python train.py --qk_norm=false --parallel_block=false --final_lr_fraction=0.02
Each number is 50 + 10 x the weight over its row's rms, rounded and kept within 0 to 99. Layers, rows and columns count from 0. The size before them is the row's rms in percent of the matrix's.

# layer 6 MLP up, 512x128, rms 0.162, rows 109-125, columns 0-63
081:29 59 36 42 46 70 43 51 61 40 69 55 36 58 69 69 38 51 53 64 62 67 45 57 45 65 48 33 35 62 44 38 45 40 45 66 30 48 43 47 51 56 41 45 48 45 54 57 49 63 54 42 36 48 35 48 47 57 65 29 53 44 48 46
111:35 46 60 44 52 51 61 43 75 49 65 46 60 49 64 61 53 54 77 55 43 64 45 61 50 54 28 48 57 54 47 46 45 68 47 52 46 47 71 66 28 47 50 43 57 37 53 48 52 46 58 64 58 40 47 60 51 36 66 64 51 58 58 58
093:46 26 45 59 40 41 58 56 52 40 57 55 49 48 47 52 50 54 45 55 51 46 40 53 60 50 56 59 19 35 55 61 49 54 58 35 54 32 31 52 59 44 51 52 53 59 53 39 65 53 64 54 51 65 49 50 42 59 25 53 50 68 44 49
103:44 38 42 47 68 46 52 56 50 62 35 64 51 44 60 34 63 50 57 44 44 59 49 67 59 41 50 30 61 55 59 58 58 40 41 49 26 62 53 51 59 56 49 50 50 42 54 60 53 41 57 37 50 52 55 53 69 70 36 47 54 48 67 58
096:49 41 47 58 41 42 63 68 59 38 51 57 58 36 39 50 34 54 37 41 43 52 49 44 47 42 41 57 55 55 58 49 42 53 41 57 48 48 42 66 67 52 50 54 38 51 48 65 64 49 44 47 71 35 53 53 59 46 37 69 49 64 45 48
100:42 58 55 50 59 51 38 41 50 39 54 53 57 39 64 36 38 45 48 41 39 49 59 48 41 51 45 62 53 45 50 66 44 31 63 42 44 39 60 71 62 40 57 61 51 62 58 55 53 43 59 57 41 52 54 43 42 66 63 57 37 57 44 39
110:49 42 57 35 61 49 57 51 55 41 32 58 64 45 49 29 59 27 41 43 55 40 66 71 66 49 63 49 40 42 54 46 56 46 43 41 40 38 53 31 67 48 43 45 37 44 57 56 71 50 46 54 42 40 43 69 58 32 74 50 43 49 49 54
099:55 57 55 37 54 48 48 38 56 41 35 49 68 52 36 73 39 38 49 63 54 51 57 59 56 43 62 48 49 37 52 42 46 46 43 52 48 44 44 58 41 65 51 34 39 45 50 33 37 44 40 53 37 35 47 56 39 67 41 33 51 59 55 53
090:36 41 63 58 60 51 63 38 51 64 50 58 45 46 54 56 49 42 62 45 44 50 56 43 40 54 43 70 54 55 36 58 59 45 66 53 54 61 36 56 50 61 61 60 47 61 31 49 21 62 52 72 57 55 57 57 50 32 49 39 50 50 45 38
097:43 41 47 39 59 61 50 49 68 59 46 33 51 48 45 51 43 52 72 58 48 38 48 52 46 43 46 61 34 45 51 55 63 46 68 60 42 68 62 50 42 34 44 47 35 55 61 51 58 50 57 54 63 51 39 53 73 54 46 61 47 47 52 55
091:57 62 36 57 45 73 54 52 40 41 40 37 48 67 40 51 46 26 47 40 58 36 48 48 44 60 45 44 66 50 63 59 45 51 30 52 42 34 54 53 53 60 65 47 44 42 46 33 44 55 45 29 48 52 50 47 67 55 38 55 34 58 56 56
096:28 76 39 46 43 37 44 50 53 39 47 47 57 42 36 51 53 51 48 37 41 43 50 41 22 49 59 47 46 51 29 60 58 50 54 38 63 45 40 49 43 53 53 39 46 66 57 39 45 58 49 69 59 55 47 35 61 60 54 52 32 62 55 53
088:50 49 34 40 52 31 36 36 42 28 44 48 43 51 49 67 54 48 55 29 51 49 33 56 52 54 57 51 34 29 63 43 61 42 58 51 47 43 56 40 65 61 38 60 57 51 53 60 44 43 56 55 64 47 60 38 62 67 49 64 43 62 48 63
098:59 41 64 48 64 60 46 56 44 50 48 35 40 51 70 58 46 50 42 52 67 57 61 53 46 66 61 47 47 60 50 46 51 83 58 43 60 66 50 38 53 44 46 55 39 49 59 33 54 43 43 55 49 57 59 57 33 79 64 68 51 45 50 63
098:44 46 40 54 65 57 57 51 50 43 45 56 59 31 53 44 36 52 45 68 55 57 36 62 62 44 66 67 37 45 25 50 56 50 42 74 53 49 51 43 41 56 53 35 45 44 43 54 25 49 36 45 57 46 59 56 52 40 68 54 39 44 36 64
101:37 65 57 57 67 31 55 38 46 57 51 49 42 58 41 57 59 66 61 60 52 52 42 48 41 44 57 44 43 32 36 63 39 47 58 50 63 40 56 39 42 53 38 38 43 41 66 29 35 60 51 36 51 47 45 45 53 39 66 59 60 68 47 46
105:25 49 40 47 51 50 49 49 47 55 70 47 44 58 53 38 54 49 49 60 44 65 40 57 59 39 43 56 64 53 36 63 46 36 73 54 58 45 51 60 43 41 49 48 39 44 41 34 56 33 60 43 37 36 44 50 56 58 64 49 43 41 67 33
# layer 6 MLP down (transposed), 512x128, rms 0.158, rows 109-125, columns 0-63
080:45 43 55 31 61 54 42 44 54 75 48 42 45 36 56 35 52 49 49 35 46 53 36 34 41 31 60 59 40 44 38 46 46 70 51 54 69 59 45 51 35 34 43 54 50 45 39 47 38 48 38 43 36 55 52 36 45 60 59 56 44 48 49 42
110:39 63 43 50 48 54 60 59 53 53 54 59 55 58 69 59 43 56 48 64 48 69 48 56 59 44 51 56 51 56 46 42 42 47 50 36 40 38 42 31 21 47 58 72 52 63 59 34 48 56 57 46 47 48 40 71 68 51 50 46 54 61 39 42
091:52 43 49 32 35 62 55 33 44 41 53 36 35 30 50 39 50 35 58 46 50 36 38 36 41 35 34 45 48 65 58 43 46 41 55 46 32 58 51 56 41 58 63 60 49 44 54 39 35 58 35 40 42 58 47 41 62 53 44 51 53 35 53 55
100:38 48 62 41 60 68 59 63 50 40 45 26 33 64 37 50 44 65 60 37 27 50 42 44 59 46 43 65 60 58 48 60 60 51 48 56 62 72 38 57 40 50 57 49 46 41 39 54 47 74 60 60 52 54 32 52 61 40 60 61 42 61 37 49
095:57 36 68 48 52 54 47 30 31 20 64 34 52 37 62 62 58 45 41 65 43 55 41 42 52 44 57 44 45 47 52 43 55 50 73 59 39 57 58 42 31 51 49 54 65 33 59 51 38 52 48 64 35 53 49 41 38 49 54 48 55 52 47 53
105:47 64 51 61 53 66 52 48 58 56 31 50 37 55 60 50 49 77 61 56 49 38 42 46 41 50 45 54 60 49 62 57 52 45 32 64 49 38 32 61 52 58 48 50 39 44 47 51 43 46 60 44 47 72 47 33 56 63 48 33 55 38 43 37
116:47 58 60 38 63 48 56 59 59 48 60 71 64 52 49 68 52 41 65 55 37 56 56 53 51 32 46 63 49 50 62 45 37 49 30 47 57 30 49 54 46 28 46 20 60 54 56 59 57 46 41 35 59 54 62 38 41 67 46 30 35 44 37 31
101:41 58 28 54 37 52 53 43 49 51 23 37 51 57 42 51 54 44 62 45 62 48 46 42 29 51 39 50 47 39 40 58 56 60 57 36 53 51 57 27 69 46 55 57 46 48 38 32 54 69 41 61 65 46 52 51 34 44 48 53 70 41 53 54
094:46 50 43 52 69 52 66 65 48 34 48 44 60 62 54 40 70 45 39 30 67 52 61 44 48 39 73 63 57 31 57 35 39 60 32 35 55 53 41 35 40 57 70 69 38 42 55 48 50 40 49 48 42 44 34 41 41 48 58 51 48 51 44 51
096:48 57 55 50 60 50 43 45 48 60 68 50 61 19 48 44 58 65 29 37 53 51 51 60 46 39 28 61 45 54 44 49 53 50 38 47 65 54 39 57 43 34 47 59 46 56 68 59 61 47 48 49 46 46 27 31 63 37 43 42 50 49 63 56
097:68 50 54 59 54 51 35 40 44 61 26 45 58 46 66 56 46 29 64 42 56 29 55 50 25 68 57 32 45 37 38 56 53 46 54 60 47 46 47 43 52 57 69 52 34 50 62 52 56 43 35 56 53 34 53 45 45 48 63 42 51 50 71 52
091:40 67 44 28 45 41 60 38 25 30 43 37 58 63 48 56 40 53 57 32 54 38 66 42 41 53 43 43 33 25 54 46 54 62 55 58 71 45 61 61 47 49 63 57 64 56 56 38 45 40 52 47 53 54 37 34 44 47 48 31 49 53 53 33
086:42 51 68 60 33 57 49 43 53 44 54 38 48 46 59 34 32 48 61 73 59 46 57 28 58 30 63 50 51 63 38 61 61 49 69 54 44 76 54 56 48 46 45 58 44 63 37 47 59 50 44 58 48 29 61 37 47 34 44 50 61 46 47 36
099:53 60 67 48 53 53 59 55 42 45 51 65 42 59 31 65 50 34 64 29 55 53 42 70 41 43 50 48 66 51 25 47 48 59 64 38 49 59 32 29 57 56 61 49 65 53 45 51 61 45 54 47 53 49 60 60 64 37 33 46 41 65 54 65
103:59 60 46 58 49 63 67 46 42 61 48 32 52 30 51 51 35 51 63 65 44 27 69 54 48 42 42 65 47 66 48 33 41 50 62 55 43 55 59 62 43 44 44 40 56 50 55 56 42 55 49 30 45 60 56 51 35 70 45 60 33 43 49 47
097:61 47 65 30 44 49 40 41 47 50 50 38 56 41 52 52 28 44 34 49 54 60 63 56 62 53 58 48 47 37 35 50 58 59 60 51 64 68 52 57 49 39 47 53 51 51 40 41 51 50 56 46 61 52 49 55 66 44 40 44 51 41 55 73
103:40 53 55 46 63 47 53 56 56 54 52 52 45 57 50 53 41 43 65 36 53 56 62 66 60 52 57 43 34 51 60 56 52 31 42 42 36 52 49 67 51 37 34 53 65 35 49 39 51 47 52 47 50 52 43 47 47 45 44 26 58 59 36 57
# layer 6 MLP gate, 512x128, rms 0.157, rows 110-126, columns 0-63
113:73 32 60 57 64 50 44 39 64 57 34 45 59 63 48 34 52 41 61 59 44 51 34 46 37 53 42 71 43 53 53 62 42 46 52 41 50 63 42 74 30 62 62 27 51 42 41 47 45 55 41 52 67 34 49 44 43 61 57 47 51 54 58 59
089:37 49 54 37 46 63 51 61 68 49 44 47 46 43 48 45 52 44 51 56 34 60 50 52 50 69 27 58 44 42 42 48 43 35 54 40 53 38 75 37 44 40 40 53 49 52 50 60 46 45 47 68 59 49 44 33 43 35 51 54 61 54 57 51
102:47 48 44 40 44 46 49 56 56 36 42 35 45 39 47 61 37 43 55 55 66 56 44 32 52 48 57 52 56 48 42 53 65 55 51 40 61 37 63 63 41 48 53 54 44 50 38 69 50 36 42 55 35 52 47 50 42 50 44 62 63 37 57 59
096:48 47 34 59 57 53 39 58 56 36 25 65 47 52 64 34 51 45 54 54 34 71 43 36 58 41 52 53 43 49 42 35 56 48 65 45 40 52 50 69 43 52 40 61 51 45 54 46 63 56 43 38 43 54 46 54 61 59 48 35 32 37 60 59
102:48 67 51 35 49 68 55 47 25 53 35 62 54 55 57 42 63 36 53 48 65 44 49 50 54 52 48 25 44 51 53 41 49 60 51 57 60 63 43 43 35 63 67 46 49 61 40 37 49 66 54 49 58 42 45 51 53 58 36 54 33 36 49 53
116:45 36 49 50 60 67 57 71 57 34 43 66 58 52 64 27 67 39 47 51 38 48 58 54 67 53 65 67 38 55 48 43 35 58 58 48 41 50 38 39 38 45 50 39 48 44 59 46 53 52 46 45 57 50 32 57 59 62 35 31 35 39 54 40
098:55 48 43 42 61 35 48 64 49 56 54 54 49 40 51 36 45 26 60 52 55 34 68 51 54 45 37 40 62 45 46 52 50 61 35 56 53 57 37 43 41 63 52 49 61 69 42 45 52 63 62 40 39 41 47 44 68 45 61 56 30 51 51 43
095:73 53 44 54 52 47 57 51 43 59 42 53 45 47 63 45 26 47 49 61 49 44 62 47 47 47 29 48 44 56 39 68 56 43 43 53 54 55 45 49 36 41 70 54 62 51 43 46 47 55 47 57 32 42 50 58 62 54 55 54 39 45 68 37
104:41 51 64 61 54 41 60 44 59 31 56 52 61 46 54 50 50 57 60 51 52 34 32 44 57 38 39 59 72 68 37 46 63 59 73 47 39 67 58 60 53 56 46 38 40 46 60 34 54 51 60 54 68 53 56 66 34 56 53 60 46 26 51 48
097:69 59 36 43 58 43 58 49 50 54 56 38 63 49 45 59 54 60 54 36 61 62 45 51 47 55 47 45 42 54 34 62 38 57 43 64 55 50 44 33 42 39 61 61 49 55 49 48 42 37 50 62 53 32 39 49 53 44 49 37 35 68 81 53
091:59 53 58 54 69 73 44 54 60 55 44 63 43 45 49 49 46 34 60 53 54 30 47 40 36 48 43 45 55 44 22 45 61 49 37 39 51 60 47 30 58 58 53 46 62 48 41 46 50 57 30 51 49 53 53 43 72 47 56 34 48 53 48 51
088:39 49 32 59 44 27 28 44 58 37 51 48 68 52 70 63 37 51 49 54 46 53 52 41 37 66 32 46 57 41 42 39 62 51 52 48 58 54 51 41 47 46 48 75 56 46 45 33 50 47 73 49 59 45 45 41 47 42 57 59 39 70 42 52
096:38 37 46 62 60 52 54 48 25 55 49 65 50 63 41 53 50 43 39 38 59 44 55 53 47 54 33 42 64 52 42 34 40 39 40 50 43 42 50 45 46 54 49 41 40 40 58 29 50 43 40 47 47 60 36 37 49 47 38 60 46 40 54 45
101:60 49 40 44 44 46 49 61 64 37 48 49 52 55 49 49 47 50 52 55 56 64 45 48 65 73 60 42 44 37 36 49 41 39 41 58 66 44 39 26 50 25 53 54 47 54 56 56 57 41 42 71 33 59 40 54 58 50 60 42 54 55 36 48
097:41 55 36 50 56 45 51 52 34 48 37 59 46 73 61 37 42 68 57 51 57 59 66 48 77 45 49 42 47 51 47 44 59 41 49 28 50 37 51 61 55 43 51 69 47 48 58 49 36 60 47 39 52 63 37 67 54 42 45 52 51 32 56 72
100:52 60 56 47 43 57 54 38 55 46 31 47 57 61 46 53 40 27 37 43 33 65 59 56 47 72 52 66 40 36 40 59 39 36 39 75 61 43 49 50 50 75 53 44 31 41 52 41 59 53 71 37 46 44 42 62 43 56 44 55 41 61 62 51
099:57 32 59 61 45 61 60 54 54 56 50 33 44 73 56 67 71 35 29 60 55 46 58 49 50 35 55 61 39 66 51 54 53 40 60 44 61 58 56 59 56 56 26 59 36 56 54 56 48 41 50 53 46 39 64 39 52 38 46 67 64 57 54 66